{"hidden_size": 128, "head_dim": 64, "hidden_act": "tanh_gelu", "attn_scale": 0.125, "parallel_block": false, "init_std_o": 0.00515, "init_std_up": 0.0399, "init_std_down": 0.00364, "optimizer": "adamw", "beta2": 0.98, "weight_decay": 0.031, "lr_head": 0.00792, "decay_fraction": 0.597, "decay_shape": "linear"}
Each number is 128 + 24 x the weight over its row's rms, rounded and kept within 0 to 255. Layers, rows and columns count from 0. Numbers have three digits each. The size before them is the row's rms in percent of the matrix's.

# up: layer 10 MLP up, 512x128, rms 0.151, rows 121-173, columns 0-127
# down: layer 10 MLP down (transposed), 512x128, rms 0.146, rows 121-172, columns 0-127
up121 101:178108086121088120189163109142121119150125161142133095112119105123137129077107165121141081136111112134129152143120157134115123114109110115145147137099123152171070093091115131106138127110159137125148128139146125128102128115124160098085132122119114140162168173177114164118073118131157160180153118134098082142102118143131123124112163107142121123140122136109161151100156134095127145117117
down121 101:120156147135130135057121122114158148106095135164154137142151148142165125153137096134131131107123106145097141115141109153134136152180129110094080099155111098107169147142148133125130166152075169127159123142117143153158133113128130153133105154115164125091119093076129091146138138126059114113126148132152159115158166128118142099136096137120145157104110130141107087132118112117146073127111
up122 084:117134138129132096137174105118113149148134105174102122117131112149129080117134121114120094097130074144152107102109143167137182142141123121092143114134131102141137172135138142163110156185131145050114147164104126104155163122112118104130118134117148121129150113109096117102144143112072114119124126116120122137158120137114145113063100143117140142105102123144166117125186166149097138132091
down122 082:125110130150152124104074130103122167099119124082131079145086110126168105119125117150143188096141104153121158144173163134143087161111145158190103089156114169129106118139123148099157153126127083141125103146125140100083120123121103117130178077109102151118119154111117129128148163122122117133106135123143114157115108128136164160134123100124125165146115111135134132145133123155099095157120
up123 105:082124150122120101143096129147092127113086118146126111160128138150115129163116141153138158125144125071118164138085171135078130130108114153126131128140093127147131092162192127137129115125110142141138141149118125138129131139117070127140184087127124115122095122141139098119117097123163111105132132150163078107187124117166132165122129108132121133156179135061132157136117127117118087136114
down123 100:196133119130114148104093083169156127128163119139101121103133106129136149098115155126131126132141119128157098141159135120146104135141140093152119113121146111123129155105114112146156144131104099076131142077141139161118128142121171146160109145125118115099165134111121164153103142108083090146125121084066133163100129179088147106150140158141108085093116115167160108124113158142147135147112
up124 087:120153124152131155087120122153129090141132149110105131109138130173104135147122104153130128121091197112142137142114115146095180170157150156131141146132117133086104104147100139089144129173132139163101135118143152190129136121102126134117101125130084166125108119135120082141146093156098142121161157136112146128122152128140158124132141146162155106147120132114105139096084171159089108161082
down124 086:146158120100135174160121190127136139124125125092132129150086155087150125109154137137150132125101121148112111114166166127108163151106128136158100134149131128128121151116122112135082117086115098156154115143102125109085139118117135157147155116135130148124147114127166108135115123101108083088112108167117157113148081024145167098140120134145130121140099130120137120136099132139177133135144
up125 084:115157141123149166119150112136130106108108101132141140159138173124117090119092143112130158112130116092096155102116118132119084162135108126114125146130172111135105170131144087172095140199156192071111110123136126126112150100094108111145106148132118122108143095120122154116144142086116107114165134119121114150110131147157087154129131110111125128140101153115151084168102088093144159148135
down125 081:109105140100098123115135145145137169128125140141133085108126137104135161123127150135130115167100139121135202136127120130151151109133148107146093139119128133145080153124128139122137136139139115146136111114100175087151078129162129129091186124146144149105150115121186116113142134147156134122116150107157122099147106087108132072096153119145132116137117124125106120096179149092115041122144
up126 089:136126147130101142122191097112148104149136131130126142128134126149154099103113112162123114122113108136094161136101112119133179170175120122131106182109130104123076121158140124140134154170120163113154087169132116140116149122128124125063125122127146140136141120119138092117122130092088153118125127185137141132151156139103140096072102142136134125080119137158158119093135122115147135114057
down126 088:113109139143132108121104127128140145113123140146137093139064124120102102094103159142155161131100138130141147128133150138160101084090139104123108080141158143157147126089142145113154103122134089107121144125128119099085161114118154107153150099133115144106131156160131144133131107116188109136128115151130094157123112127130104155164136135087093210115148078123136194133153149109128130150140
up127 098:124097113183101132134153126124116139111142119119095099144127130169111105118089147101163146080116150112121141110120133144138120105144135099125152094196144143166130168097124122136180126112093162133130085164108163129109147139156100107102109141097171143118095157159098130086132111129146128144105156144120097121120142139137166138126163118122144109132139107132155143156197105092094143098127
down127 092:106131131051140117137131128128160121131100104100122110108108083156125144113114147130143127137127116157168120099173121161171160100138125149143120173146121167117092118113126172106142110099119089122185147169126112156120076117145103122101152102141156133104166116139136099151105099122145103172111124131076148113124110105121155133149112150134147128116121131170161141094138104134089120098153
up128 098:123088067106137096182106138152129139088142121121108150118106170146140118151115129131098166111111157128117104096157126173071097104121133135118152150109167143115104135139151094142149084128104162095145135148153124180146154112126116115172129173141100158128121106102104154133145141112134112118147087142127111103140117132127125141138122144111149076096121169136152150133132134162081139093152
down128 091:157165136156098138087115108125110140105124104157134111127133129142143127081153122100098144118135135149066113112126132126142142113130100118148123147152143133080112139148130116139137159084149142149171099134111155166152160118152150159151132109133154103136093186123155162115111131121156118143079129107080109149102095139174165127120152118109101131091102093131118094129137110136138160155060
up129 104:164134133166132121170127135128081098106155150086146114101120079143125168179152119147113146146117127121164174145092116117186125166115096130121085096124119129179127134157098127150127127077165118136146097143169130126131166120102126119144119137161090120138113132143091145149157152121178133104137113137087097161149128150114113103126113105120123118107115089114105135088146134146140135153125
down129 101:120088125132093138096129095094117095105141127061125147137145082133140102149101143121165093123141101135140151144157127119127132082131145075134142129123122138146123156139122142132143160166126105118116162137101129126116169142098166106077118155131175123115117129119112118138094126162135163147140116134156090123151147217146152100134121169118062111142142104144136144132110148130154125125137
up130 097:146133103127148109122145154144118163124177113112092103115123123164152125145108142142073153123141138155091123149126160119083130185122121136114121113098158105166102110090142133083154118137120135107145128158138129182097147131130120106151116120109158140115154123088095125147141121107129072137134168103152137094142140122119105155108128141157164068123040156148105118120131129132128134141136
down130 106:218153137152106164127124125159119098135117087120152109121133143118128176125175084098115114146150134143114186130118132136131136120109129122166080111112128150083125146149119131114098081120141101153138118111099132097123132174091121125151166105145131127145133161130085131119109110136155127147124099128125079150129102155118121119115142129185089135172147147140153148092125111111116134108099
up131 088:153150135120121077121201136136142100164156130129110089109123103141078139121110180143116101102100147145154125119108116151099108137093131106144118104154195181130172141143129119123106148116166147140105079139124137133101123135130142091125082151087110135139134126142118144150104106099135142179130101090092095121120135131117129127134120090132131116129113133091132160167147165142129137158149
down131 086:142116140105130127112083161137140146129102096175115109104155151129153135153137134126148120129122123094123123195176156135169108103133156122127103118136076088117150163145130141115142107087111124159144152110114109098107095158155107092093152130151124155125146156065147084102153137149121133113124136154169128134140095157140115147106151165131088106109120089158138116101108084109121122107136
up132 110:138058161110164123131144112145091132114175098111110155101132142118115154114153125143132135174144111158125100167132161128119131110135124110145131106149127125081160163125079160131160103110127135118110075099121155143164138150114121090146162168098137151129167150096115131136114148106092106165147133125141103102139147130114134139107130141113176118122065127128092130132155162108082134106127
down132 106:125119143163136106139126137137142118141111107078138164132155100123114134120174118114161147169144105153157158110151162142116104113145092122150136063155156151101121189115117103172125137131154130114107126158089158120074132166090107088100150113118145128134147135116101076152106121129131139138131116116113169126138130080122135168107098099118159131092127116090109173147135127156152117138126
up133 091:143130137117130144146132123127122167158164094108103122110107137171142098106129113123102177171125101115166124138158156132112114135076173137137132157127122134101125129110179097172146121157142140147173096111102135099138152090113137119134174133125085111136171115162132161113104110101138146165151164121091087125138099145164099127140140120110123123140092094120094100123161124108094146101094
down133 090:128106132113122141125083174162106158109099121114145135133127145155180148133164168149130126122114128136135163133124105120094150164155132120112108137159111102126119132106121145170111108119126130145095166145118116121108130102171141120145172098103175131121133111112143093160140114142121113118129130110128145152144102043110080123109109141136148173098122151149137088088124108153182104075113
up134 105:116121111120118091115106095151129124147150109130149153141149117092086110104129105133114151161160125126157104089131112140154158116144116167111158148133122153082103142119141133124122126132119146120149149119100121173138151125098107095167141133076094132123144104136086138124141160121092129140142137153125151127107078168168094101131164117111183114089110147117146140171076101069122118172136
down134 108:112120116141107113157136126113138153102134146130140121129140114124159122168157136117129142109112138103166144127123119112149109145081117146121083077171138096126137138122078169129126124119133139131085130120105109118151145131151190170109150120107151130162100117100107165131164097177135076163096159117122083139114068143118102165147143154081070115140143130123159129122164113128130143126131
up135 094:179086103183117130140144133076120089101181126122123113133166078110145088124123098147104145144159152130132163145154130151172157121124120092127101131138078123084141118116128158114103170141094164121090096128115135127100127169132152096147149128121104138104118128122122111149096155109087136138126109122152115124143165154114176150113133128152112127135165148160166138132136148101123108117098
down135 078:115100124106122114202099119155150157111103138099157130169100119138130136157132149143133132143118153150145083109155143138127140127125147116121153103104170136157168110111079154113147125149131077098131171101138122069139147083114091110108109101107138159179106128124133151128112146144173127131108159134145117116135096167116119115150154107149072149139118110098105133097126117158152107124151
up136 098:102125177110133104167161101172119127075147125141133179142149152124141096126114136134114113140172096118092126126100130110110110109148097167118138137127103145149126160185132151130136083152124141152125137163097129152120133127112066137096146131101128120102105096087149131081122118148103125174180150143098150138138123161154112167144139098107157102123136126157125125139109106097120095139159
down136 112:106150119136139101099130085159146140127073122167119133153137147104158144165141130098091131114139099189108090139118122134152106131129105175122159145126092084140126137157117099077150169178162131091133141114148084086142123075139112093092145139112163126174132156117120121105122103150123119100125166157122120106144132145139097145133124113133140141118124105154131097161100139153149142137131
up137 105:133134145170130100152095126148138098118121125122120098103140131090104113115107137142120160178128115119091139106150148195137133106097149169133151127129158135176099117099131103137126111151151165098157117095120129120170144128125113086128144136080105133138110100152131158137131111082095156139112176097128156123108130147155076173144155107080130116112133112091176144151151138109120127110101
down137 101:137135137148096125102108111068136116134132073141125123133133147117151147155205095140118179102125134110160176146180092130150136117112104142109135112098097166116174125100113163116119146127116138192134125140141140144138114103143144143120181142074101143110111128128121084134144085114148151073114126136128088098123142118125135119116158143123126102153151141110108137121125139150125113090121
up138 091:130167101137108109149115110143136112150142096116127115126150119089079097140129118128116109136103144108090127130116103123093143139075092144140154144143137108112132120141094114139109116071124181171148092176160112154072153131151090150125129140162108143117122147143132140165117102113099135139128141145111094131184149137145149154134105153158143125134133156117179166079133165100123144092148
down138 083:098117096114108118134133115151167142158123134147135141165099152110163115153159124143150147135101157159083132151161171122154166127117109120129154126128133148155145073132142148131089132127092106125163091124170098108117078131132129075109128111171140128108126149123164116122161138143125083112122119133119125124118119078107125062134119134079177187087128137129137093132122128116118143127110
up139 081:115152109165138106129118107132123127133157121072113125127117136123114113109114085103135171125131107143110136108095102098145120141120112107124133126151168106146124137121122153127120163103198139140127140159125151106151180107112081139142156138145117136078097107114130170146133159090132143160110134129123096105139077180208128119110163161093104136110135107163124099144125158099144139110140
down139 093:134096115129139147097131085142101109140089108139119141154170148134121131147166133150119152153147133126144116163132140113104108072140119161132131117130115130177109124126082109140166135106128154126127105116157128090109076132154125126124136157086125155102137092130094117132160126192163118107126115106129092138138118061135126143137128106130090222134121142128155115080127122142134105121120
up140 095:136117103119155157157075105121077121133110122171090136120127125095134126127127146152168109108112095110150157141117123111100154093155161128129116100151132117119166127082185149126142122163144152118201150120109108120184151114127114122070099134125127129177115132141135094126108141139142123157113095154106170128158095127136159124142105111132145126158117121110120148175155116105148153141096
down140 091:165119151150143115132140155149171128159119067147081109133044150145102102125143120135090135160114163146098098139148161123132110120119082184137129127130156108111124137131143153159128111108106104166082122145147107140121126130103167118173113132163141134136139161142139114131119134141113085093124152140130130125159135079115067156159132128090134110136147137114144133113099103146124102133141
up141 096:120110126119149103083156108103078127143149129102131125097122135122165121140129109168158117097161094132119142158122152164136157138166093136095132082145104103126100112148145133118165135127112116156126185172135158139120155111111080096085169122084147147140112101138084128139148119103127168168102190129146123111136134122147117101071147100108141122117112127097127097144136134118135122132110
down141 093:129145143113104120090132135140142120125089080151123118144098110101101125129156165122077161144114135116105154108174108117132107155137134109165167136108193118096136142099134124157102116101092114150108117127125134124095136154128109073131118117192111131159142106145134125153167151163106088097104126111087135152115175134126103132125084124120139177094157135120153120118142107142127171152138
up142 096:108124143152130129143101125168130143117096165138167162118159115142099131132126121108100125168155102091110117106114093108125118147134116166058140126127111095114136139152115096149126144134127108106144083109115119143163149112090092098128176145091116127103107130164119144120162115095122133089168162202129133104119108129177112141123109161111157114097115132132105122175132089123154115148142
down142 089:146121153157104134118137137096121113162157154150132131148145143114142107114117110115122102123108099112133112116111114150143110109120117078054103098138127138131120171140106129102126122116113113158155100156147101161105115175139120138142134112165148122144135124104110171162189142082173155159142127136144126133143126108121071118112130119132110107099193066160128101132128102109143174161140
up143 095:121152142124142115127128135145142130127108141117158112141116173140103121106101116151107131173142125093121107164118121141150106168154132134104146175122133130133116125144141079174093069130108144130092147127105114162190136101108091112155120124125113135132160114136154132086141107140068136145119102084124146155114178144136097153135108095072145104097101134139113107139105167132083159137107
down143 092:131101138084124102127092126146149118161164102095135153121124119117112142125134119121170111129156154112123141116149122157091173124117183112148123127116128100098101135138116141128082138123118127084118117162104159087167104164158169171110175139123141121138064112151128140170070131108140141109104162103149106136113112121144112090117146150114101138119106101163161119161150123110168111107119
up144 107:131112172144121092127138148117109131080154178129153094106155089123123132163140132117134134125142134111146070112099085071157115122148156152155104078136096151121151136133141141129176137125105128108140067153155143143157130131146101142134139163150135162127113084138151149103160131133147150113168109131103112095139116114142169126112125109142149093125142087100126130142155121160089111128080
down144 103:165136106172095134140100098151135134138129143112142120121164132130120157106141129129141155105129128140159155085132104145142136094096094115092092156136154133134157107147085161160123127084146121129147116150078128151094079113100133149125128104128132117102143142110142126113128149098158166154080156148151105187119154142115111125170088161141132055121112110120101154099102129144123119119163
up145 106:160131122184094162133141085138124134091114134138138080113153122133146146113144140125133122103124133105131148153145158095127128120148156111106125136136110152133136111105154114093187135148141182098100117111146173148109115124132139144123171155154131150206155101160109148128142124116119124139140135132132131116131143118107159156085129067135175108126125139077086116065160116143126117141120
down145 102:120148171124136134125115074119134151136134121180164088118095138135145163162190112147085153133131130100093125092120115125150131126125080132150150094087145123148101129121128138123135126088123142160130098111134135155126095136094121114165147170159127072103117150116142158131139136107115093110080155149110122112134106101137109103187145179096094101147137158143141143148133110144128124109130
up146 091:128112117155097115142110103121096107109124107108135089117116162090089119123092170111147101161134140148074169116072156125117111121113099103142156144113109159115148122124138122117164126098115173126132137128140124121106154139135130095134177161158061111136109130142089116099133120113129162145166109102150085172154144164143115163135162096135109132124120138164144153133117072130117113129149
down146 084:137149110120097124160132120126127143132117135155150152121104110137129135141132107156137171099123147176120126129164119138138147121107114135098117128155130145112121131126034143104094116130101104181106156140114156123122114123132116139133169094158162140133167144125141124143102115160091128108138154110109123071112131083151114130167121150161115178138058158119096115134150143169093089124103
up147 094:143106142146130121148153122100112133179147147136102076120120112126121129067125134137144081141100150125165153130141136088117161158121101070130107115128126112109135123070166157103135113103158128159104100126083131145140145172122161148101149098112111113151150131147128142145103109095143137143133122114071107136170128149104141098155111178151139121141103126128091113136147139100128110110067
down147 088:119134112168133090123072116145153107113091087126153145146087123116089102162158123113130150144137165129100103139134123103122134146139118156145141130112128138139127105185103097152105169091128133103117148103157127152158093109094111125167157156191134130079109115154112121102162142179095132133152120132165154108095155108092124138146124068110141125111141115112136114144118101141140107144137
up148 089:121111108126121096143108095143112134141154106102123125138119143100125115133137100148127125119140131119112118082147114145158124145138081145117145168117126170131132143140187079146190056115160127148110136147116138130150158112100120127135150172099120153092108161119104134110099115085125152102189102150118104117178101163156115138141131144188139130129106122134123145128118146087127177118127
down148 089:130136128141126130145111094123130173134088112155188122106118140154160149164166157141117143104105116129132135151120126085104113121117090136121126124104100120186170079106104139104101140144082136133140121135180107085186107114148157130098141104133138109156168158110133127085155095163150119141125120149161135106124146107126142093132127094103092149113173160109139121128135138147106099148147
up149 091:108129094146155107185173121127153127158116159132136111138134111170079084130105127097123106128133107137158096086083135179104186129121131134121126131162142146113119113161137082133109164114123127120118133152098090157102141161112126086116117147140146110119122110141156123137053080136101172134167120082130080117120115146152121122153165107146152132127114130136137133126110135140119130129126
down149 085:125115138124108152132080193139101141127125098170117096162149114110122126128134135148141107137120136138115114128132157095128083151154107119143098120138117127118144112090175109126103105078129143158128124070116111120147106155101069222129134147156108121095094128135101112141171119143132111149126170113132164145112151136130140089116147134129138120129142135138135145159178152149092118099129
up150 086:132132119134182100137156119164122135090129124117153170130165083118148109166102108205145111124160163089100143125113121151106127143146136152141174145149095128168104129112141112129139129143080161119140123175166092170109137137135096105121111098120171090117092083113134099122138164124110119121124109107112122088140148134157108148121085131136135109097117107107130138145102153144157116126118
down150 088:172138121142149107129160137151135147111140078179124096107132150126123098133113144124108144145172138165118092134134097091150137122145106135143129121113104129107122161154113139097152131110139124172118127107110101110112078081127142133139119143119097114101148150133132145091178135172125063137127164155093152123100140128071134128151150099077173111146140155172122119118120135138165108146163
up151 093:125144153129179115087174141134136132138156143131141137139135128129110119131141115129145125084132146132114127101115117104110164131101127123151160100142133086090093153145113103125125122106096145195135076162110166183131157105147087110152117132130151156102092125126178142153143094096112128131131108095142091095137171119151152132135171130149123108115085165139105153119085162136123154107147
down151 089:143138122136073130120133150149167134094156132137158137140122191122168138193170125145154118104121111112131125129144127133149118124102135120108100158133107160114146133172137110107135112086148099168158123114109119125145087127140134127103146121103119127164137164128153122094162127148096089104129157127135118110108141097064112095128098135128130101159103099174119111083164097141090134165111
up152 093:126104154133131099117134124139116134171140123135139154165138120124105085168104122161115119140169147139096136162077116142092150173111129156073166153161106096100150160146142098131102143154095153079110144101112092127082143119106100120128146140115104160098093144124147143134138156120110144108162138111149134108146133146162139144085166088141117120157125140118112092130117176122119149158096
down152 087:145166125107102165133117143152125091123083087109166140137113130153143136109098119132152180168100158133146145149116112152112130175149151109148112149114153149124107138109115111163097158100122108153104136135102139131168084114122090177098143101144117147106121148060076144121159118164126118139134159087113157130105091161148131112147154113117131107110115106155122121131151129135097094096146
up153 098:094117145120088139130119141158090135098139127107132136158146142123109138160142144138140151040107129061114125110104108138166126169150109153098123123114119106154145081163157140145144115106136146119127120125098103120166148092116097110106116112119107110122111120134150136103135106124142141104149141184129136125159123130156123193096125173120111127145128074127137110134104158060132131138117
down153 097:121139109124131145111175106123119123127121123121097145117129118137179078148121138117082132121134139152166122169187123135138085132117129129128093086114112130144137145091185135097117133160064109133125147102163132083092166181136128141140138138108135133110167160086116114109128149107119114126143128096168085118122158195132130117125111164124102126101130138165164130140124106138124103112137
up154 097:143096136132132155123150143099080130116173135075114105113124097191124143154102141135137172173133121125118149119127127136097117175148115097117135124097164146093139109148168116123162111120090125150085098153151146109112140125101095124117098153090109119111127134118105173175131093136099121172130136129153136131135160128157161151080159134161104112126114107143124117154135124127085162147099
down154 091:132127167132136099103101107137122126150114116085102160167123138105144147128144100131149140145133139156129113110131117157139106118161128124140122123142171124154106130109136149155071126175087106158151123139082125100128133107115118117130123119170135118164129087120113081154124159178131097071152137112132157117136138207132125108176120151123109053100147117113106142116091140132136131137143
up155 093:108163141135135078147125115141096120141100123124089144137129112177118138139085116130116144136148117138086116151055116126127123152142107146080134121138118124180159160147122122138142118118160172139121130166101135169129158152095092117147120148131099131105147115130104159121136125113063162139135064097141140106130118146127140146106138141093126116068086110150156133112131169166151122128129
down155 089:131148156106148117151105119170162100116128132101160131128137121161130116132124124103115139115135110137164148097174140132121137129097134163100184145146133107188129185173135118129114173141179167072115121127122130125150066116093127150113150152103135130057122136108099136126105135150106107131110132142110117151117109124132121112137128070105106132118105108146121159157109109175155134116133
up156 089:098100166160111138108156096116126157139135101136078151112132141117102118136113146126091056167148109117151103127131087097141107086132133148138126074116130162118108114121128131128125097164148126139124121123127146128141154158101143137120132188121140101126112128132164079129110168131079149126141145152072151148167106140156154103141137155129129122121159141094116124175119101092136114170094
down156 090:130133093113162104114151164112118150114107162090138090111066112103146142129148169163130144122097099128102125121128133155135122176140123154129157119113148130164106118177143136093137162121076133093137129131149111109136104124130154094113157133144087137094129104138115168113121120158161093169151152104141106092071112096112096118119135119127138193135131148145164119150141141143134092118107
up157 108:189114088119089153132146078158115141103101132126131141114150127112140144091145101149103106104132135133131173139141128106128144121126114132140118130149105178111135113152126110092181087130168141122113121188140176121099122158143142141113160114119086130192177110159150133115111140107127104120126105139137120157131129124107153144117096105140147117106096133084107137074128168143136135175121
down157 103:114141100145145126128147043118116127109116086142116062113089134102125135126191144155134121140140133149078137118115138130185124146131096130155159151112140129151113127148157132157110147107160096136126132110134136173156099123072135143135129136096147105115106176110107142122107135113157121137100163139103116132119098090152146132155128151082095164144122125165140118168130115117147111100133
up158 105:124103113152139138119136109102099136131172150158127104120133078123114109184133122118166136077141162099144143101115143125129115135086109098135156107152138109137134121079124109133115158128114109169141141126104153157142129081093109103122100137135146167198125102160128135133110154172118213159167118098127088128151143149143148116105115114128125123164108113127139125139128128100096137160128
down158 098:134144122152144122129105157108135127115156122133092152129135110130125083121129135133075117157097138145127143161110129148167105133126117116131086147146114147100128106142186136102137114140122097143123163122129084138130072152110142129094058186082146125143114133092147089132085139129165125118142135133120149136114088154134143138137075145168127120139174159142124177167118088107135105144144
up159 092:121122152152128153105129150129098105093154165075152155111132149170132154132105072131178144136129119086153124143118135155143126122193151118135133111134126165078112130084156160146116140139132135134120109112122170136129131134129100139156128113131112175102110115136108130129139118114128151164119123152135126098099124112167186109127183113133113073161117132110108148112185139148097134148093
down159 099:164122140156142124140128131145149148142088095117098120154157127069123123154153149097095086125090120105127127140109109114145159135089082104123126174113156115138156096145114133123113176140133125076130100103106107126136147115143155124134125088096166127110108158125160124191114112148159143106123120128120117150144145197095111107169088129133140114159139134152128122124080128130139153140173
up160 113:180143153139125184140145122132122125105148144103097098110123158174105154094119153154105155133120163133100122153133152138144109146138139159065086154103134120148076146142093123152144101124178166151137081155114155135130141168117114114145145121119081150144119140113126122133162105122116115125135137110114117099169130140113092149130162133052124105141087110083124141116131129122105127132129
down160 107:138128126122157133147082157126151100097129057099112141139133140124131115140143073116168108136139134153087120098149100103133138128140135123130146139154126107094125143122129156066131162173120193121140128151124131100143127103163153156120129140078173116118117139118102137123092103142137134170087103087125126145181086086135125119115152131154141169133161119138148148113128132142120163095134
up161 109:128139156138133144141149126122164129159127137125091098090129133141124126110164146114108136140120118134112084126093130134108156111117102148108166110110133084169129140126120105090144091141142140099108154113138137171124159111126107074153162143068128129115142132152119153091114084070147110133139146170074185100108164138129095129114159115102172113114135104117128168164099135104139123143145
down161 102:138132133140124158130094138133118128156136102123129125126117106113139154125121124130100153139169154180137111167144129138121116171162126151147114110136136164091111089147113101164106137118132092154152141124145153156070145116144122157121156125095081139118110161086081145147129132112160123154141146098161130138097053165083121134122114112145118094149087111163097117152089125159125121093162
up162 089:141165144095148113165134105115135114077133113114072098139098117116067128130094091125088128129099115133123111089109130123122108092116097152169143097157163116137176133124149099128130119104141148142117087119132119140111171093113084136127147188124140143094123133143134125129071088093165114130131077158130139133138136160181092134129115141156145143146146139122126133141126155097137134136148
down162 091:119084149141078126105160135119167125130134135149133111166126129125136150160148144130102086153151147166089129139167158126121140137107126145128155123132144094143123130120086149138133120182079120101148126081157139112151074147113158132106133103136094113088121125096098121157126131156107103122137153119105134127096130081089126119155137141121163154157074139121148144139106120168094125168075
up163 113:166149104168097163129176092151107137098127124102101088139147148204114150153119134140124140141083133121163187140109133129154090117093158119132112129139106141153124130144118115119139108117154117132149141153143151148101141146093140117103123133117142149195157136139142137151086109077124120200114124113118110127137145133114110106098160122145153118135099147132092120089132132125127088153146
down163 117:121107110105130145095161143117134144122102078129175134164116161131133120148115138108123137090140132176118133112162162119163082139130110112171051142103139125146098135186116148140130150103122147117136152124124117112151124125092171123136186083159120127131129136095101172087151155116108136096118128104145086113129122160102148125096127098142111099129129114131150177148157146125119135102128
up164 088:144137121137145120121145138038134103149111142112136111116117084097131131127129121128067137138125128148170103086122115180168188142100115129145138129113103135153139106143142142121114149132088151133088122134098134123145152120127123117143143111102125099127115120148116155153148128142148125121084097155131108107135225149125148144167094141102117128111159150126131162137115149075151142136137
down164 079:083128150101074143177113132152097106146118121096085145161110152082145134166117136145152114132116148062141169142152124124113136152108160137134122117162162103147135114119100141113140117128139125128141123135132169081118102102108113103136103131162094152203145125133149135112150148110165132148165174103145134136100096128111128095126131121155140131139100111088145084106127130158101107150124
up165 097:095101116157138152159112131121148122137129146128116112152176181146148131149158067127111141114122137135150118094103134108117102124157103168141142160157147118109094148148061116175110100134155152099117118142116122126105125123147122112160085166091114119118130125132131126112099133130102144191129123146109135152130120130108139173157167074111120109119092144143112155110063109142112164138128
down165 099:115113125151159135158117128133133105197114160072126148135125172150114137148148135160104123112140186166117129144110163107101162154117080125145100149114149143146119110113148178092139110126106129088119123123140123148114115132161133146147153074148167118149082115098146153143094121136096124119086092136143107096144099069143111074112136114129142151129116140133121111121121142157130113104147
up166 095:100137175126143127112119122155107113166142138121165146118131137121103106158126086124108118161170127136136113124121089097118166137094093143158126168129134112115101135165161104141096122147161146134127152149132127142129160103130120161114133120112095152106060155136154120141117146134131144118087148124131124111133105158189103095159130129117095092128138190096091143146073161147167146116102
down166 101:117129126087068139111113136153134154151144109124125200124083159146157156116152132127174142117088111112133164117155107124143146129127135149159139080093115116128081123128142135116109135116106103161109072143120128147167111205122093151110183098110149129139182130088133132106131092160128134148116136132132116128126133094141113075122136120112150135134136150116123140121169111134126111119141
up167 091:130153157185155158134123105103152146130144107161156154107138167135103111107141113131130116131117112095096132133139119102100145115116132121136097143133176122132111110092114132138169082134067132113145133156130129119165129138142124120147116144113129150119134071195180151086133136138059128158130138109126147144090129143121169136180128097105110127117098117146155135137124145090102169099136
down167 090:090121133128121163127103136156132142131148140091149149078127122126175125108154153105157112122095158149098132160132128110089111093127115114116130127143140150133160163163123114108129129138099101169099125138125185111097085116168161117141139122110138144141139138132116113115153146118099164123113134109143153139120123049126111089088141143116109165044130091149147162122112113152122136160120
up168 119:122118102107144130115099131137087128144145156105119134145142105124068114093150099129117137146132123146165152126141142090139203139117087133105099099091129128112123128146117141083129091085160107116134110141163099166157159118126158106144129153140084118127137138135084106124162137101117158132142144148113130173155114144118164141161125127114150109139105094132073104130124150174101182152113
down168 129:120106135127101085133122155105079095136150136127112164065152126100150139167136113137108123150126116122112102156107124100117126148102116106178167146130143139146150089114101118157102121096114169126140135125117137162158149116169138134100158120126136153157081114118132149139147151119132092174125182114169120102124142069160136103133122106139125091139110128176128055131131127140139145124133
up169 097:135127124113102131110154130124117085151200086130098174126104133154123107109148056127159171131116171146128107096129130108114120110156158092142151113117130135123142142118192133121142065087163150117128106169098151157123147136116105138139121148095111134164133148109136123133107140130132142113147089131138134096122104125137165117137160139118168108106089113108117150129125117155091176111117
down169 099:136167184170137113104116188087151161124112116138154102076103125120110144127089171106105132130093111147142102103122129142123137152118100137148147125136102098131114121107138136113073153167110142110130111118130124151138199130161130130100185128136142120099077149137165160154128112121128105137096094090115132126104133130157109131158136131131088129123137136149143126174135127111160117158092
up170 097:121121076138102137169150135160158132147117138102170118136159143098137147144148116143087097132108125116114147135098144154137160145093104151100093116105123071140113144174126100131128125142153169082084150143109114140142152108118090094078157115127115108138098143115147158144116080128118146157150151198115101132105118116160129121124122154113122109141117146107151158139111166089109130132168
down170 091:127145113130089129147119139129126115159118154149146136112145121112084115128195131110099141130101181165104105126132132158095169076108088096144114117126147137139172088111111137147106141122125075125143113097184117131123127162144119119161114138168127142099122114137160096127133148110178085118114121125168140105123116129112096104144140151111183141087106101143103141132127115164119158125172
up171 089:142100095151108149120115102113123128108105100115095076125130147111157131107106143134134069093103115107102152121131148107103156091100135097138148144156114137170116154089136131100151139169140174129176121145136149099143145136128158156100108143112124140120089118162144080096080140142130161144158123158087120179149096144130115113160112146172115127107121152167128114141125110108167103112130
down171 090:133118144122099111147137122127101150111126112131165103171081148131135132138110094138146149126151130107124126130196096128098135175122147135094116115124144128119117150149137163118103141107109137130098122147092143115140101146087142151146154141148123122155106107137122126093194168155090099152098109107156119122102209129148130116130130102066175116104136101101108151113120145159108142146093
up172 103:166142178119159166137171141107094128141137148079126118107096134158124104140114116135111102157080121151139076178116140122110133137130138160117131148094121140125134094130155068178131091172124122116109076151136137112115159141131119144140157117121083174140134158137154137153149120144119146142190129147130144127165145130174119164113132121118110084118107093106147121133110121115113145150125
down172 097:127128106159165113114098092128149117118124087037111136141143144138180134151149105118139135126138139146114133124138109124115133141155152139161111144123115099142127137131102113140116152147119126150132136141130156102143139122164139158140104125150158115153044100136119062160118143188118121130141132085149150120139129124133124109164093115153074080133096130146134090117081116159136130118127
up173 097:117137121112112130125130097150141141103153084156102141110135066124115112136133068107096163130119112118134139140137139155131149161147131138110187141154075085119093158127136116151116137143135157116139146144091119158166160154106080131146142139085127150139156105113115069156144133096149128143118139146157112104136142137197101128102102107119153128109136175105111149140093115131113123106161